Part of a small language model's weights.
Size: width 160, MLP 448 SwiGLU.
Architecture: biases, untied embeddings.
Training: a variant of Adam for these matrices, 153M tokens, 6779 steps.
Each number is 128 + 32 x the weight over its row's rms, rounded and kept within 0 to 255. Layers, rows and columns count from 0. Numbers have three digits each. The size before them is the row's rms in percent of the matrix's.

# layer 2 MLP up, 448x160, rms 0.0643, rows 126-183, columns 0-79
099:071163102190106139088112143097097148096089123196146094128058175116084117048129137197179070143107214152132125124107137126131073070117140104123118163095135183123166156141071140160111102086097089133131115111143130182137124088112126169161087154
099:123157080102121140081091152153138119114104120094126147105143181046133075174126112116126087146179129134181145077163137126103072165086196074141118103132073134140134151160215102171144180214135099158117134141106145184072064161110119154141128085
104:088099097195075182100129093111163112129111168095122104108095114132088133214173095119190130190101130185090121171149163084137106094101108137103152073116169066113071096123137105134098142157082141124102061143075123089144128133103068097113160112
095:084097089167105111115215055146129115072100142142096124161089078172109117125153132122143137158097136134155146094093138137131098082068133147109086114113128057191181138139102108101113168147114121133127136135098167134153068150098103114122135140
103:192122174166117122091102197114114182132158145159045100188103123186169105137110139112086110176105134134091078128185130147156078136121200095115159102105145122099170129104143135141107160095074168075115141136091117105134136104105122163143102129
097:163161117122137161135132078136147094140108157111127099103084125097140156136120160060092126085106138057108148202119124153117115118158112138125076109146049152041145147121140165102107095095172091140144125107138157127135122143131084057071150200
101:135101145132156148102105114115090146195228116100149154090124157141196083055144171136175105119145140066146155067136121137117156140149112133127152104162133136163141148123105109158137093093165111176223197052150157173128164192120137152140137118
106:185095095123128064169142155172086074124118121090132152153151133098074128127098117131166065074165141146132119085097129147167133138120104148172124166137103061145126125153112120069132092124120127120165154116104133125144188104158144155116151083
107:113113092129093156175145138080094174126126113097182147159137076101177074096077125172060159101129071140144157103139104124114113115153096143166109081154127124152115159171161073059136133206127172097156173149134070157122152142141175148170120126
104:129123097128157121123061148164128112066129171167148141150205164146147182148109194159138138155138168071122103167169113103167102132143087107135138116133089063108117108146108136081122126121104151108110187129080105121156140095173164119171084112
107:105155124160116134145130143144112131073142132096122139118129162148163036105136069107119118102083200148094123127116113099144159153167180115063149172125143120176161102067182178117116195128122149156122125135061080151121072132161156131149070104
099:096176170115128064080145111202108104172111108092107162164190123053084172137099179138126104097173072153141114169112158102117127168124135090135123086164123102112113178121146072080114160177156081080186076127197105105127165144111134087155139141
099:191163072124152119145147190108111113087171156139103149122163179090080144183122106155138139108181135046153117111103124107096109120131119135107128151163123128123149106140114096158094132117149160148098118158120197118151167073154158133066140088
104:115082079122081117175135069136096171141122144114094117145132137136107159177139104115118144110128095223148127143153109136145140174101061165157155088078101050142109147150147166179123154137170122083141119169098141104179080163087097135146170135
102:163134160202095120102145124161125129064109089225115134155138151104075105126096161194186174135138094138149165137160098182112183110130150099137143100125103133125108150096156167161141131141113151152092176166091087161114113128132111112128102152
093:190159211137138148130118115180127160183167070113143158115054162121175142157108123144036132116144135121098123128071154153081119082142145097143068140150163110141113178128125181159093094130070147109152116105092177039107175146146131109143104114
101:102149142109143099137124146128210118130117094155083193093178127099146096104154114159075143141089191049124119092178114100095177124134207145165134126114098184143036167134108122152163107089129147090142132141101099105123161137108096123183112168
104:153097148102113090134198135153118140107092153148159102133069116138084114109116202135119129145109088132120088175074114117126115126116147143125105136146081134169156127131192104098147144078103150084064063178108137115148106146147080140162138122
106:134115174124091142173131142127112102162119107156132109098174148103146076138126153146108071114113043145107115133140152154136106136103165115117164158155075109174142120080115143139082077133077113147094095217109123135175131121141109202080175162
106:107091164144114107111093085121136098151058127120138140102160119089121133136070159137083144155123116150093066209161118162141167175147095112127161193157132115153122137120187125114087094151166102171128205140148167174179080154145053185094071166
100:118074135172120107185147160161126129061102130139139088066126102085139118179067122112092122169102137122116122150163132147136120121141128165074165142105163161147158114109147082082136164115136148133093114113130132115166132081117169104163133182
101:080107094077150147116104121183142101107124161092130138132143144104084126133133143077148127180125093139107100096116133166097156149093139076126133159151103093067179101166115121140044118113147149130128162147100085143120171093138099096150096148
100:137088050174145178131130119131136120117137163143067102162124173161150136121104157110150112169081109113143127138076106130073169146099128132136188137073087056175160132182144077133129122084145052112109114125116122101128078128058071138067151134
107:157128150111096123141143136110116124120145085134101089149124128126181160105121108175103073097160075080167145134146135108169121122101106152077122114144146117191109122168179048124100164095101074115132130156124092134119159068185157136107070148
108:057126082124174131169120126065137125181107154165140124073090176100103085161116142132134091119116066151141101176088172138118169207132076141128083078093123154137089113136128107135102099110120096169134154122137165109151159156144092116116155192
098:109125125088174115161132062093151086066111141144158122142124098107160176115146131148160126167153124149099150131081081122244099116109116135103153136067141133150138129070129082069084144139124134156156090151134081109164139136152105133114131108
107:118139116085110066114173133100136132131146106184231140089126111136110132106159145137106144119177136102085166138161140180168118108133058144169160092103114132114139181136146175129120103118082161127109197186152100148116233123213127094113098131
092:064102120114124069120152089101124134161125127154120146093140137117100139084127134142130138155155118137142165119143130054117110085087124133097079111147186161122102119184085179160087115135069182180052052137158159122123184031151089154153101159
090:070088122076158141132116088168177158128121126127158093149119069111132138131101159105166159095146143155132100109077090137167117165097164120111123174131146111134149069102154140151110118133147102149135169085160086161129128163114077062139135073
094:132171090190148152136080139137155108076160155138159112196141111158140189129089097135060111128160152182062155067140116166137078159093118095096144120137130139119137104101120166194132051152069095152176149062130074165060170156061175106108116130
108:139069121092147128115153123153130055107140124126148171123136088076232135153154089156125129090185137108193141143153178171162117125153190119117143175079123107143093117091152111201137099197154144127153126104089154183130114124142140096132160134
101:149116085187138138092140059157132113132169106114122146096108152084119163116126199142115135095121125148091142142107195160132114107138109130122123072074083126161063077079105134142031088117072121138117108118175167158185173121083113131136118108
104:077153133152105127131088060124123174160100125120107176150124138093119154128144161162099164087157152073119134099191081115151133095089135064121082159181156134162103092117125130075188100154126093076119089180108126192110163124110173120136114118
107:157079169106124176115160139128110193084100085114117166126146169102117136117125102124128161080097188099122139152136111168196142140136169149139141137145168115063188105176166096119106139167165139114121118102070118105177164088104185143077138172
100:140177103165113146158112149158160166120143078107169181048124138099085164131138092115173138121148073111148121150177158188130188156126110129139121132140096058078138119132123130107171182134159183102139158133106208070143131166057144169159159179
098:112189093141179185112156178142140094132136128096175166094109159116157106110095129102080154126090101181117118119085153145107157114100113111131175137111178186142108000153143134123164114108100121096131132174080171204196171060098126106151115136
101:187208106087065130130148123115099124144203156151169080185151099157122164174128135170140084057163186072145138113133067142131130125116095114110082094144125131127139131149110117155138146103123201146114207156132092135147139111114079090148089152
097:092141102121141180141071131115119134196094149167129110083169155086109155108124194176045163103154129109139136110118140152140162159122160050191156111136107094133162119104124131138165117109086113109127122176089072078122140099141123152155108155
090:106144077121137109165099125105156097052071113053127188122137123175201138124182109132133162129098110069141134148143139116136147094131149112131159159130128150108131103126141165092096137170212072133126134129053189186110151122116124149149114158
094:088119080162097204077125096113120205116106127134082160097110158129063076145128086119086151125160134145089111176121152192102115160132112147144088128162118164070147122080137085180132074135111116169091133162149108128090191140096090119172115056
099:144103153143129102142054168129125133186124129153101153116163114130089095120171183132096130157106185148143116168123162144154146086174112107139105068164156128089119168112083128108135107143201131137137111102160098167085139119096160168171153162
099:132145107141100097092095168168120161134113039082146169097130140181100099172109157062177139135127136147104131097120135155120100077137145154151105103199063069122173076116124071125113138141147138123159189157107081064079158123113125108118125119
100:121126138116153140147132145166119097112132140164151136070138166091164176129169107128135116144107143111087175109122187142159107126181112133177111137153117077073162144136151166107160194073157136125152106114113104125086101209066106173168141094
107:119123116160078158169119104138099105125078120124126167078084114111136191099109138198143176136099062136137125115095156142123110057126103101079133131119178091195119081097124198139155118150126136135092165077118095150209071085145192089103099130
100:097130178116168103147149064184143192171120147175168189154148097168071148107154134062139120128109129193143117112111126182127145106101160101111099166187148060122116165116161133124126183139090148160134147135129172114130171107093069131143146137
093:139125219090145115165088210145145143097144152125131071156161091143089145091140101138146099125151122081162167100109177179109091173186125113133142085184149134145204129067100180151140161132153132116134130168132098152118121141106125141124150076
105:055164167106082111168144161116105112148208211089144129115094137135107079122103109186119135192137129166139084196149077122139100145110102125133173217130131158104109142169178098149124120146143099095068152131129150101105116117087149165185133152
102:147171143122108099136099125113087154188170075148184118099154183074095098111112103115161129084106073077140168154118145107116092173142123153088168092121107142129134153126177109108176142063094100088151084118095152102141155125133181105101139175
104:082144150138106161136107135108126029130136157126107126116114173146109155128131079108106163111112140098075164103177135143148107118204113131171146106172142119057122140181127167160147117168074088123157134102055147083158096109103058167139163134
099:127111135120164136142108080119168114120165106096149096190113199121083068152138099126100061084154081131146136197067087066081128163182100212110163139105135086115151092153151089088163124125165124176114112142189157130109130163101150169140180132
098:159126088040186180168111099121193156168137134090068176140151123123138112136147137141168089138074095147069111175105127124131133169154151117146109125115141156147121131116142188148089157148105175103056114163128194167138152124116117092146131108
103:156133191041086123153130148111161115176107157209150134113140141146103154113133162176162086092125078136160162095108160124146091127098152115153142085162088103171112178187133170104113040106169123077155154128093127134155127111222153122126107108
099:145116119123074170094116085117177141129149158144134126142082103125141077168144139144158121042157122149098119186127116119185136139153147103125073119139131108153124146155138098169076129180075131111138109120140153122220153106122098122111135098
101:150095133153172160158171102093118126109104143090161117125168126128145103090132148120132129118118124184116079140104116157090144074146085045118160069146128089132163140082104175164119071087119101224125059160145127147133081163135119114135032120
097:076115170129140102144102137125131115078149115095066116105143145139131201105046166153103082131134106183121082104203145122101167124143114109083113131093094159133148066136120101123076125163182133109175107100143118151133171094113090169129083120
101:163133169192179131193118104120134152137140160095135120127059134163084150061153190084119176085087145102137103124192112193075101115191121069166132125125104068142108138157124064117162173060116115109113084127108119105159104137154123111122110136
107:138142097073103119128132119071208158108122140131111089192143169139083184085123102157150148080108104161085143089139115114107131173117167138180141171114175156128032128085126178093132133110163152108102114108104083084063139171072080170098141132
106:163110106149125115164062132151090102143157058138167112098135132090128157124150159199129127124111089114174098146123078171161127116176066178137163135070118150146194150124188157119142087140124155190133155112135168127151146185106112096109162096
# layer 2 MLP down (transposed), 448x160, rms 0.0644, rows 126-183, columns 0-79
104:071098161116137199112113147132165148139166190082087141055182102135032154098157082117136099062128136098094121144129157144090120098160108088159151125098064141140142136136062187108171120164181130097158120178128119149094129081041182174187109139
097:126155154118156127101111063103067131112179095154122102160131099145091094118070142180151106144079138119146113113103103099109147132138103145098133130141170112068138108107097086119126178114173151066080096115125118138179169136156136108142081159
106:085124105149097141143147185081142105143078095069096156122158146121133117125092108172150162125161074125082137152158138069128123101080119195149087146122117112075091128160082116099149134159078030149120124109066103180126174187094154097117172130
101:195132091140142205148104175083123107133082125145159129113176136145113157067196050087160123095134113165131122156132149132131143081139125150173101173129113113149073069167130123110113165131138113162128114100078121109152071092174111145138075112
103:135131133172150182102151179137148114162120169069125183083131158108066141149178072121079116183088092133059140089152089134150167125196098132137142137102104094141169128164126134140127127147134099099131172168136130112143082176164116106136173097
095:145172090166127114125131123139138105116138136168107197119117155115098101149226136100177151171098092151147132141096140112094141094073146166127134131104157096112110107140122076125159105151111087143096127072168061093118130100168144125121031108
107:132123124122123122132135124098163097159139075161068163119116126118152174127123081088166151071140133140119187091128152121130094106174127141123204097140128090123117028159113108148132126115154132135083171089183074102135094132093132182123031147
106:154090082166059122093164125168091184192166131093099127173163054131118133143172141188076132105150096129155100119164118127142084135166162193124085152148134099126200130195139122113098091163171095122134121105116159121151163117107079138130096096
100:085132136051159143113124123158100131149158082153168128193186136096167151139102147115113104098133103073161114115103087157107125208156156173116125138126095156145151175096112133038170122135146077099122113129197155127114141147142119127109034149
091:115141135169168122118145108074150100110113164168095081133085123109143171172079165092145205201161123104166122098159106067120144182084136178105175126208090182093089073093098138215098111156147112158149162127136120125120120130191162113137163153
101:094147130110141140136094138064109107093134076114107095162150074130091137165037064109130145096131112153145101101124112097138076094125143068085138097150153137108108173109099114144063088099149172169170095061129184130141101127142144158088128148
099:153150218119121114112119077113171097192159130119117175123142152076105125153156128105065078147109142102092084180143091149110086207175157175120067100124104138122147149128169183092178122146111134146153179088114117115131104090102162168152124121
102:144169153163118106171122097149045173158133172119155103110103160159096171119147094138158106119168165126129156126111128157127189109146148133110159122104133091140167124167146149131094157118089153124103109108116133105152136094163084086110050141
093:107108124132147113134184130086083074109121159092112130119122096052101109145178146125118147124129101120154158075093156102106144065111114135151056134144162133122184149107157176129121108121117080149126121136179166138152094090142126069081062092
098:074090146151116117064105151140109141130095074147053151146118186170104113102149219138127123120181126142105129124127170095156098115110168118140140112118125116146120117143137117155112085158129075134096144095189139139060051073118040127151152120
099:114175082156136166161058153141158153183079141125087191128123146121050137105106125157155139203117100072138164132115183102115135197165124118115156157174148111176145140141124109134123172112115110149102159138149117118171113152127158147144141100
101:115057168150120135127145164025070150175083125121161158114153148162152191141161115080145098086148101121121163111170133097179089085139086143116111097116150141163117127141128145117093094186154177114145121076116125074091092148107180171166154131
103:095066147098104121139182083170165124122058118112089101091123134183124114113158148156140137107091120121140121106182109093120132124145105122201180116085118116130147111157113102136164084149102063155149150152114132116128115121158110168133133074
103:076209129144122158125148132113186168171148150179176148109097129104045099155160148202150151131156124150094133168107100141132068098162101135082155128092118081127189105110117135115101183155079116149129149139100184127149139106130145103136196085
106:182108087154173068127130138092229088092133021086130136175117131167162082135130106095176177091151094142156129103139139134121130141099126143185203130161139127096159131126138123130147151112140094088107124105144153130099124122112076125121118130
101:126149128146110116151076129085171056113126111196149103140165109101209084141070133141092182075148149111132104074115118101116145129204080132127158120099208149157098115080146101158114122183167157121072137087131043150151097180128130110117128070
099:130151117193133173089087180093114078108093077135138176088186152129172043144124133119168103122140135181087126189125131149137121109207145146151137114059125123135090159171104044159121126130175114161166155131132151127076126149119101132108120162
093:140120130147166125115113134163166058077134147095166094085108166172094176193121130169182149071110137122115148138154110150122180105161165167082083183111169129161102094119136119089085152083118107157123160103136124087084203114111142133063180136
101:114130164121120124078126170160137175149106087145121181084138135149106110165161155148177150173087163184135139171100112118128177124103139137104134135142134106175155171141127165160229111102128139131119125157144071113140123115094138135093164128
105:158211074148157112179137128104094106209183137116152113092142158107105139181104123188152140138158184088129127120129129136164142086183093177081123158120121125152118078121139200116137155105147132122103132128152128113081111125102137145134070137
100:034134124142114110053089117136095148175116097162108187125122163139074045188177089099128130113128081105085133087122106099089103052122130145101170106123116100155105183138091101107131098171100131145135165105047106140102184117109143132139136114
102:091156125149098167111117118116124118103123158127084181128128122100132139072149183084074160125136109146158113109132176125149158117142102179121132133074144108138152139108126141091126129114070211112074146160127109167092178074142134114142135102
092:169154167122085138110096138116117142151161154093170127103157064135088123192181103105152156094084123212087147121105106151183145146126176143145097144136121164164112154129137126169135085096097146103159137163088141134137130177133108138102075138
095:126202119146137121142104134127143132138119147119100115121150150096098115156150150112077140176120123132059187125095116127123119100069149133146145106108108120149095150165105089148180063182143116124147087131120094156115070160185116116143120177
094:116155123064123108116197181137109083179199159099113115112148084159079147161141071099146117105123150112124141095115107144124107160163153140147116113190095106142168161119153107109149183125143146075132122107163086143106120158203158118184103147
100:084160124144072134122150177158156110130127122100141218133151130098158077131210123029103149184104066096137147114175166139107084125143119106134135118125093141156105137172192142155121096142156170109106038142154108143113112149162106103146125126
095:149131157119082184124076104161150126112067132115103106132151202138105154112173110118239113195129089108096141212148154152105129152083124121127143030133098121161107096130179116115162127122074132162145174132190074118115087103114088128060157116
113:186152084114093089166134144100134124146172120093191094108109034104151120201129095171132097130155103084183114153128176072088123159125128085126107159175134154086151137123102079168109111122165168089155134128123100136103121093118200116159128156
101:106098118094147134112134102150134174116125163136089086078114143101121146102115086138153094134180141126116145083121096152131150171097142119095058172134145125117144173136162093088096153086219097137117150093166136138168126142157172109076154107
098:131165118140147163139134133127130103161103190125154173154140161107103084121153123102151164120103105156069113119073117212146099111121074123102097190097080118165142144179176159120141155111095153105131135145100180198109121182187110130159093172
106:145152166103146129178091141099093073096133064060135118133136110151080135128100081046059106085082124153068065117178074138155044141116129120119107114119124156095131171158106129115161143164086119107110131083118112128175114165145109111139082222
098:155145126134150120044153145103185111148086118102164143111115171161176142149123092102166121138141110154157199162146116101127135132084165124072108092072186153083117138178162138158116162140084093207087149081069123157135140093127168142108139162
101:136112121092150109129066132154101157123129117161137110134093094082105115090104122150120120106091087118080150145094123156094173088085164087099135142118149101158120085121094061108126138094133133116078097131144152153085111150095134173173069126
098:099129156072091136122136100092119108113098092132163175066130148114083152071139119154114089041108150127175126134115118079092134195101112165154154122081187140114096105124145129111120155105139147111118163107143134175172174160140125107151127065
102:186191090112105165150081118110125166139103130149102160088079125134105095220152154175148154113120097205074161130133112053173075143108131121134057146112108145124143161139142096149112178149148096145110159138138131160123147148128103151076165170
099:114149107136164157093114123139143072066136154139119158078173129096084138152108178061107168160159190119093114137174121154096057149091125161133089103170163119193146094135099172136119172118135136077172141152138149147182129121142150076130088120
097:132161110107145082172119112110136105088163090143131080124119132127126182126062163164108101108128119061141091136156100112142130072134151122146120138136152161097190172103103111104119103097185083160110148125144198128089175111108124138129163101
107:042164119123191164145088134120139140138099192128139137108088090134092166087156138128128116066165143147082126165145190180106074169106121127108125067163119100110167093164119164117169131106113127119090112121124078157057115195114156127132103195
116:088092172147102134179138112225112197137059154186115153149161167148086168148082090121157141175154141109119139159120112148158136098126117092177126161106096116150100074129195162113129132118095124166155178099155147160122127156122215159101161089
105:102092099111134178111185095120119102137098116107077171088138070145155141095088150180097105134080164126152144168152191118149087116104142164125047085135169136132128061084106107140073160096169114141108102104149089145126137103063092127122172126
102:103146172120107155209117110170137189155109075188076147096172138144170082131161111156144079142135133134136135137106106121150119099075108182186181095133148121140149102105138103067166084137176176146124104155140159167137141117150146143076164134
100:128149172143109097125157106182121151127163114120101082177055139086148119137152128104070143098166116056169138094141104115139155195120113073158159124165119088137167189136145104133104124150156124123174142178128104165176139165103123163144111115
100:120147084104104122145101133179101150145183164162110126134147099144127142140154094175148093147126106141109118158082126180134114107192092091131149080100072117155142110092094047104093116078089088151115105067077111163153152183092103131190045121
105:129143120207156098101166131095148150147089126130140120137188154154167154139158117147078133163116145123100096117154145088202147169118127125139136118149068155126161139141152087132134125181116131121092167147106123120116145141069131111110067200
104:095087171170102126065066182123149131112153107060096114135067153189145128171151116102125136166147142120155160112143185132083165108138131185175117121187090108178060192174089161137147101090081117140117149137091099197108104135132148106156145180
093:144078129148131116144085157104076138102145066216126139148126157115171133115163159134132147106129122135179079126128107088162126117176171194123103117123115089099115139153099108130164130093084146127132161071161146107204179115132111139070133067
098:117113099101087053129144182117089113105149118175149132147150120119147131106169085189133069091119128150123116148112114172192075092170150166114123139181128102110155075131111100082154131121139111114124158189097071145121123095147149141168082170
093:148098120083137184112121117100131093177132096113098134140118106205119167171064108102145141108053087096107088132142178092127128076148134164124068145129047109147100123111092098137144103113153147096100120135129127121087099168117120140183087095
098:138160090129124118150136143124093121135140134194165072135062160072135145099115109150118073096114169160127103132147135112129202123056143122106145178147151133215182100139133133114138123120102146116141086123066082124117152077188129107094099191
102:191069107084154093108091083092167102134141150095120063116108136120122123162131141172103170137100089167129080113123137152124128157109175097123088134093154183122079108184096089115088161133131124138098176164131121136090115058102157181085204049
101:110163126160143116133103142100114142169109168103117147104114116143125146097137128117119083121124166084149089129114138161089165066177087116119140093105097103150133136071149184126070093111109082119132094148208090099082098147119147126133025164
100:138127154161123162079177097103147151145127097116162147142083121074151087100125136105098037144139102143135095103153133151073135092182144145104134114127136083149140138158105112098101129134059073164232113117088133149107124152158146127116093061
108:134081174126107175188092125076116149180097196142118111062095120170125171131176116090107104169160116132083128142101174132137130172199124153120147183098130084175136131130111152120213169161128150129090105102122127174119141134142142167130098194
# layer 2 MLP gate, 448x160, rms 0.0644, rows 127-183, columns 0-79
090:140110105098123124156126137128137217066135160129103202181058148098150069130161114076132139127111127116087091102104152164121075156155121143164145197099121167106158067124119152149145090195148140095062126101078115144113049162165094204134183109
106:147121173173151148117129072141113055163057158103147109200130136113138129168135147113148146132155106118133182056101165119141110120128101071118086128101165122164124174118133161174137169142169103163149057136124146117124084157119159138071145108
096:186141115101138131132143107102113191144175100123137178093142179124132184184138144110137093085138089099156143153113100151079188176115135122090168141103162141174141087078159144132151081158106115117120160106064167196187073122143154164222149132
094:168152141116112140134035143103147159141102131080119063141126075154193143108136132159093138171148173077181209161150124085148101088158137091145112092101107100082154133139101116104187189141131105129103138114116143160161111134111128127092141150
094:080137114139088139124117101162115211167122205125131108115138124130123126185110113080174114178139053098111137115116150142119161218136132130130106101140146123084098067148153145114041118111095106173127115143123097082122114059202105100133129110
107:121079147147155137121174183127095136151103140120117105092145184138080092162101167103177204156144037147151125173146102190119127144097103101087085134192123127088110178089145148145074121103122130099088162170070102088107118143138119111137073190
114:074126168035189159105119157104114130153095116073131092144115131096146118086095153121092145088134132110131071111125131097121190168163116136206116104112074112166155136115127134168161104071088134130098073064151168075146163121118084133124114130
113:115134129123141138079171134118152116126090181126200186155078112095099094116121105122168131160156067146198086096089153114134089164117143119068117103166179154106154120071132122162117069103139119161104138153129136191134161132062088065149108148
098:131076114100116163173149112116130170147161194127170103112129106136155178122103086078139149119176079186129105099132059105117104152183103082107190115148097115135149098136079143142173140151125095091146109109133102112133088209115094143096131116
098:085120102145135156101159098151179153091136128101097152148159072186136062154160128111102137157139148180129125183167183130148103147178138115126091156166095099115110120107174145153132149097126156202090117117131131132090141098137078077154167126
098:121100117101219099119123099121123075072145125188142172111055108091160197106109114121125135213119146127112175166086151141102039187111138155104141122174139083088115165097177140146137148102158169141127110133159122216127086076093095100123144156
104:088074070138123124034190141163088137180102099121116159139101111111119164103126052107105160153193135194146130135118167164152117107100172114125137119110149094148140090083151119145085114125148139111091151073116150189055115120101153115155134096
100:107117144162097062080174061133088144181134108074112082091167113104158117164091095131122076135114127161110120115120109115146112135072157091124124184165136126115124130139142195115066137077136123144133131156154135077053207130152078179129121083
099:115127114101126052187096121136135158109151139070120137209117170163155136103140092060137126150144135097179088146145169153108079106188110131146121139141113104161207128144177141163093185173148084147079142111124119135082145047103141146062056091
091:109135138076161135145067105122151165085087146135138085098119192140062091134057136084124092135170117093097126179013101118116059136162089125086099117106104109092149124123080110112142119115122113139121157128153138121104092191126095098138172110
101:197124100128066057149141126168144085100122097112131130157100142170122161122145135153093132186115179207126106099157165100218176146153131186121163124129077147146130145121087103171099111098138106097096202186098118131074116122139162149056111118
102:103166149095098136188099096075124108147128160116139168141102138124075124146090151091145122097112093068150146155118109114167107161087140139121127140111140157108134165155122087122116179099198079104074192153099143116148141135171029184163141083
105:139156122108155168144182166066156156148112089141075162102137156124082125181109085071163183128172100148135112097184096140106154158104110119107065101102168141087119180130132139095144165223151125096161151125174132102070095069105147116091143108
102:149073122129129130162152113119138188174124106104206120105093086153188093144129181138127168105140077134168184148067140142147116126185121116148111109153187117143136115099144141146115115034189108116140066098124104156150111134148061123165151135
101:131128152136119163138122130112139163126106133097103137139103096134125103140163162121137156137150121139103133137099155130086169105152134076162164119192145131157203092115114156162095113131119116114112148152163057178226209082136051102082128199
098:120112184069139150076117114110157071072153107092147121097131094125095026148141171167123164160120133095153137127106136118150164109122106131090154090136145118090103126145128154163052140060079162163161151135116133111070142138132113144157108148
088:131111134161084061107119141219158064046119097147147161149084098132103097116148127083090113107089147095107165140120133104115062097123146179091130098111077146164138148136159088165109171161174147100101190107152130156163090101126096104116113072
095:115154085098179116144145147100146099136175086112093100114120121168149100138160133129133112124106158111098107130133088146106124142104156118105136112084098130150125149129154158107114167084180154126112153154109103098131130050141190183142070047
097:118095164171090164134161104139084152150145115100155137145151168088170125137099137094126103106084176117140122159138133129148096126090144061115130106145111102093083160177116158094134088145152098109100129101119092151126136143130140122104100142
092:102156122120172174143116100131125145172140145092090164141125124139105155130164147097116128083125109140133112131127176186129190109138108114159128091098085135202144126104134151118120176184084179212170087114141135156136107123163083176131143094
108:162069194133122141099110170199156136143105062164157105101099149113105124155129130083134176107111086136135077151065102171110079160135155114097116147171169117161167116073126102112182136090151126137141081131137083105172139133110157060089125104
089:101085077121097132133120211119083131151149132112152089090139076096165134115156118118083107184131154106120134056099122085121187117121182156108102110169143181110194131147073178099206094144127127223150099110119125145153110121097120112110107143
095:132157077194131154158178120167130126157191125152091157130143141129054118172144158135052085097114202093100126137184168058059139122133110166174211114091139167164113151161047161065127111178081126185085123102151126095163141137135130165093131142
102:086135108132134121146132161089142169113147135121186122081128075104092153077133148122101120143130169060148165117190121082090065171141121140124102138154124099148064144086183125124045110092125096120078116112099179133116117085181097106153130153
097:152176134136125106113121117144088167144144155156102122133184072131100130162165124145111124191199082157122088097134117125134043150104099174151164082160143132086097137137150099110108158131145147096091048112184076130127163135112109091075114142
097:102101144124099088127109128113135134123108154095142132081118124167072112161135151112154158220143165176097178153077139119170120183156150117087190179137144140129076103122103082156062113065111136118149189163154141116094147086144071140104055086
105:170142148194181160115146190165107144144155132102177142090124121097141160135181106142129158129162091177179086160099071090118159149138135075130170098058101107155164119117144139154087115117101105120095146142093084135129123106154139177133119108
102:088063145133141120111108065126183174123167165135130129102116165070102147112141154129091173129177113144142102087151104112092123136126151067156078167114105088102117103038127140122170147151135130095133164152158177126146124205167139094115155107
094:119121183125108097129104154208164084125062142145116125153089104090131136117107144186134133184168080118118094157066075117162082101108100139088172169147189121137157146141124093075147118184181126127186143092173117135134126080159100105162190164
104:148086135162198155153212103143062125137180136161095128164127154119108120195123133179162108155134144125134135102196110156160141145078157137120183073171159138048165174065180074116105103182141171113108101139119105073083169151094112147111166097
096:097164129122097180141150146088183163121165167145151118163110105116160105147152148170103110130115178144136149112166159113161146108178135061152093154140135147140126141162137122189149187090152132062153193108141055135100093126105152080135094182
093:125133205105107174109108109118090141114126074086146166089164165080110185172126095171125161195158155112135116127090095164160121122139101128151170206235107202135098158145208160099131141142148085177090165110118119137126173164088163103111137139
096:120150089172149161115118130091154133193128118104123178063152154075149109150176150096119074148147135132098108125084134192169080101174153075108156153168131110225121148141154191152159081096152148122098103152167120097107121171137100127150193097
102:148143195125141127100127150098162104149149139154168132212209111064110154136124121098116116081113120111134058149126159180074064103094108104143118138111159104162155142149104070130152165158143085123069175136166153124108151122088102111139099109
111:173120118118163152110184108172169096176088189184162119173132139124135155109127132138136156175126109111207118105080099091111136118147111103156109150174105146125134208162138149101138189084065082139162182088104124168138115190139106118094167146
088:121165124130098116143103114112175176104131118110141182157159115084131111152145062100143080103188147167124108148115137126144146110116116119223204119097100094144190127237152105126127172175150133090119139136148143063123172163132143109132119125
109:085049138142127155114136144119141129157130092128169134165108176134106147147068113163164112164091102164077123101112167147148084187225123064141145104081162093072092123085115114180141128079120123119120165081118129127116156110133094170127104123
108:134105155114168090147093119066170151159155095123107097181091081164159091137156072099181229175141076176125150095123101103117181151151142111087161160119166134161189087087143127134108135116114127115179115100109161135114121167098133175098125096
100:075140172146153073118143080121131136150099160167123116156157115114121118149154156088080159133123164156174107167170130133135145112171081075159181101104136112034102193137207145166040143151126135083084155104156188102069133130110103143112112148
098:139118111136108119079125138057099147201130108119087150102067096064181141159130138155165104041154091110089128144174103153074138084175148127155180127132133202087121164086149155140156071109091130085134118142144118139166139145082185124132172089
110:107047159134147160072123155125132121135117088133132074102155163124173091133169153152157157139132113122139117177083143131100121136187129054116163142139176093191119057075138097184139141119155104136111155122173138130079085130129168144154149086
100:092123121158139120162128160155121111068126157130165155115135139158133100083110155111104161144164157134109121142142095131167088122130065097125091107191192141203149036119151163127148117093151106069087118092118115125124156148075180060124162066
099:150084098161202098104135127116057114174157143072164058091105078066141134143148127111096106157156135128106126139143152123131106132086173116091122149131126083112101170113177117132158202053152108104145119130143109177192106184068089121119130155
096:143161142099147114129130046189128141083131168126136135037100109104124138158149056144157043067152146094113126125135098107084125118175136054084134158099140088151137149095143138131124168121167101162088116115102111119070124115131203108201147110
091:136185072086116129107181199115208158090113164124146156108177118055138051176129124091103129169114165136097156176135140103115122172114140108176143154159139128129108117085127132143114108123172136161139051148188101149165128142069154112188133070
099:111163080186122142079174116111026112120161115100141140128127094116097151137128149108105160107160181135108120151140078112180132122148120153113158216109184128104124162132112065118113145091092120124077095115111068128095181107133113123179106194
096:145072143156205050087109141134120134129121081147190120108100186090190153161167126122164093146083121126119129137112115163147161116158141126116172086078180104140150136123103198204133106152147114139134087128150158150137142118115169113153133118
099:179134072160162121096155171139130103144092126133158092156091100179157165173137152193128166174150171076090153155137132102112162077113079143136131167115100135118097119065163121145101147142062157115108090112142113106133140166129083144125144150
101:142156097141113078105069106110148123126112102096119190139110080127157164193120123101146175165180127142106135099137126094186097184129110163101147117212107108101142130135142119150116101070136191084161143133114102154039094190091159139145126094
104:094083144164192147115131096155087181164113142169155090104105107133099185125139125055122122173148152177106123165109125146113124203163102050120104109134167056169151093041155127137074152135103136128163117110097124138131102089109095091134153183
095:160134099093161118141096076135226129138113174126144140127178121132134215103125171097137190097130137138141209140141047068148122150095212092114120112123096153113110136067124163127140129097213124078120096100132099135141145131097134122086108157
105:120103145140127094110172119143130119181081140112163114137136169125111097150112176073116137170141087112106108153063134114186165164179150069190090174111141116174077073071089145142139152056144094126132105111137184153150169105086144131167167145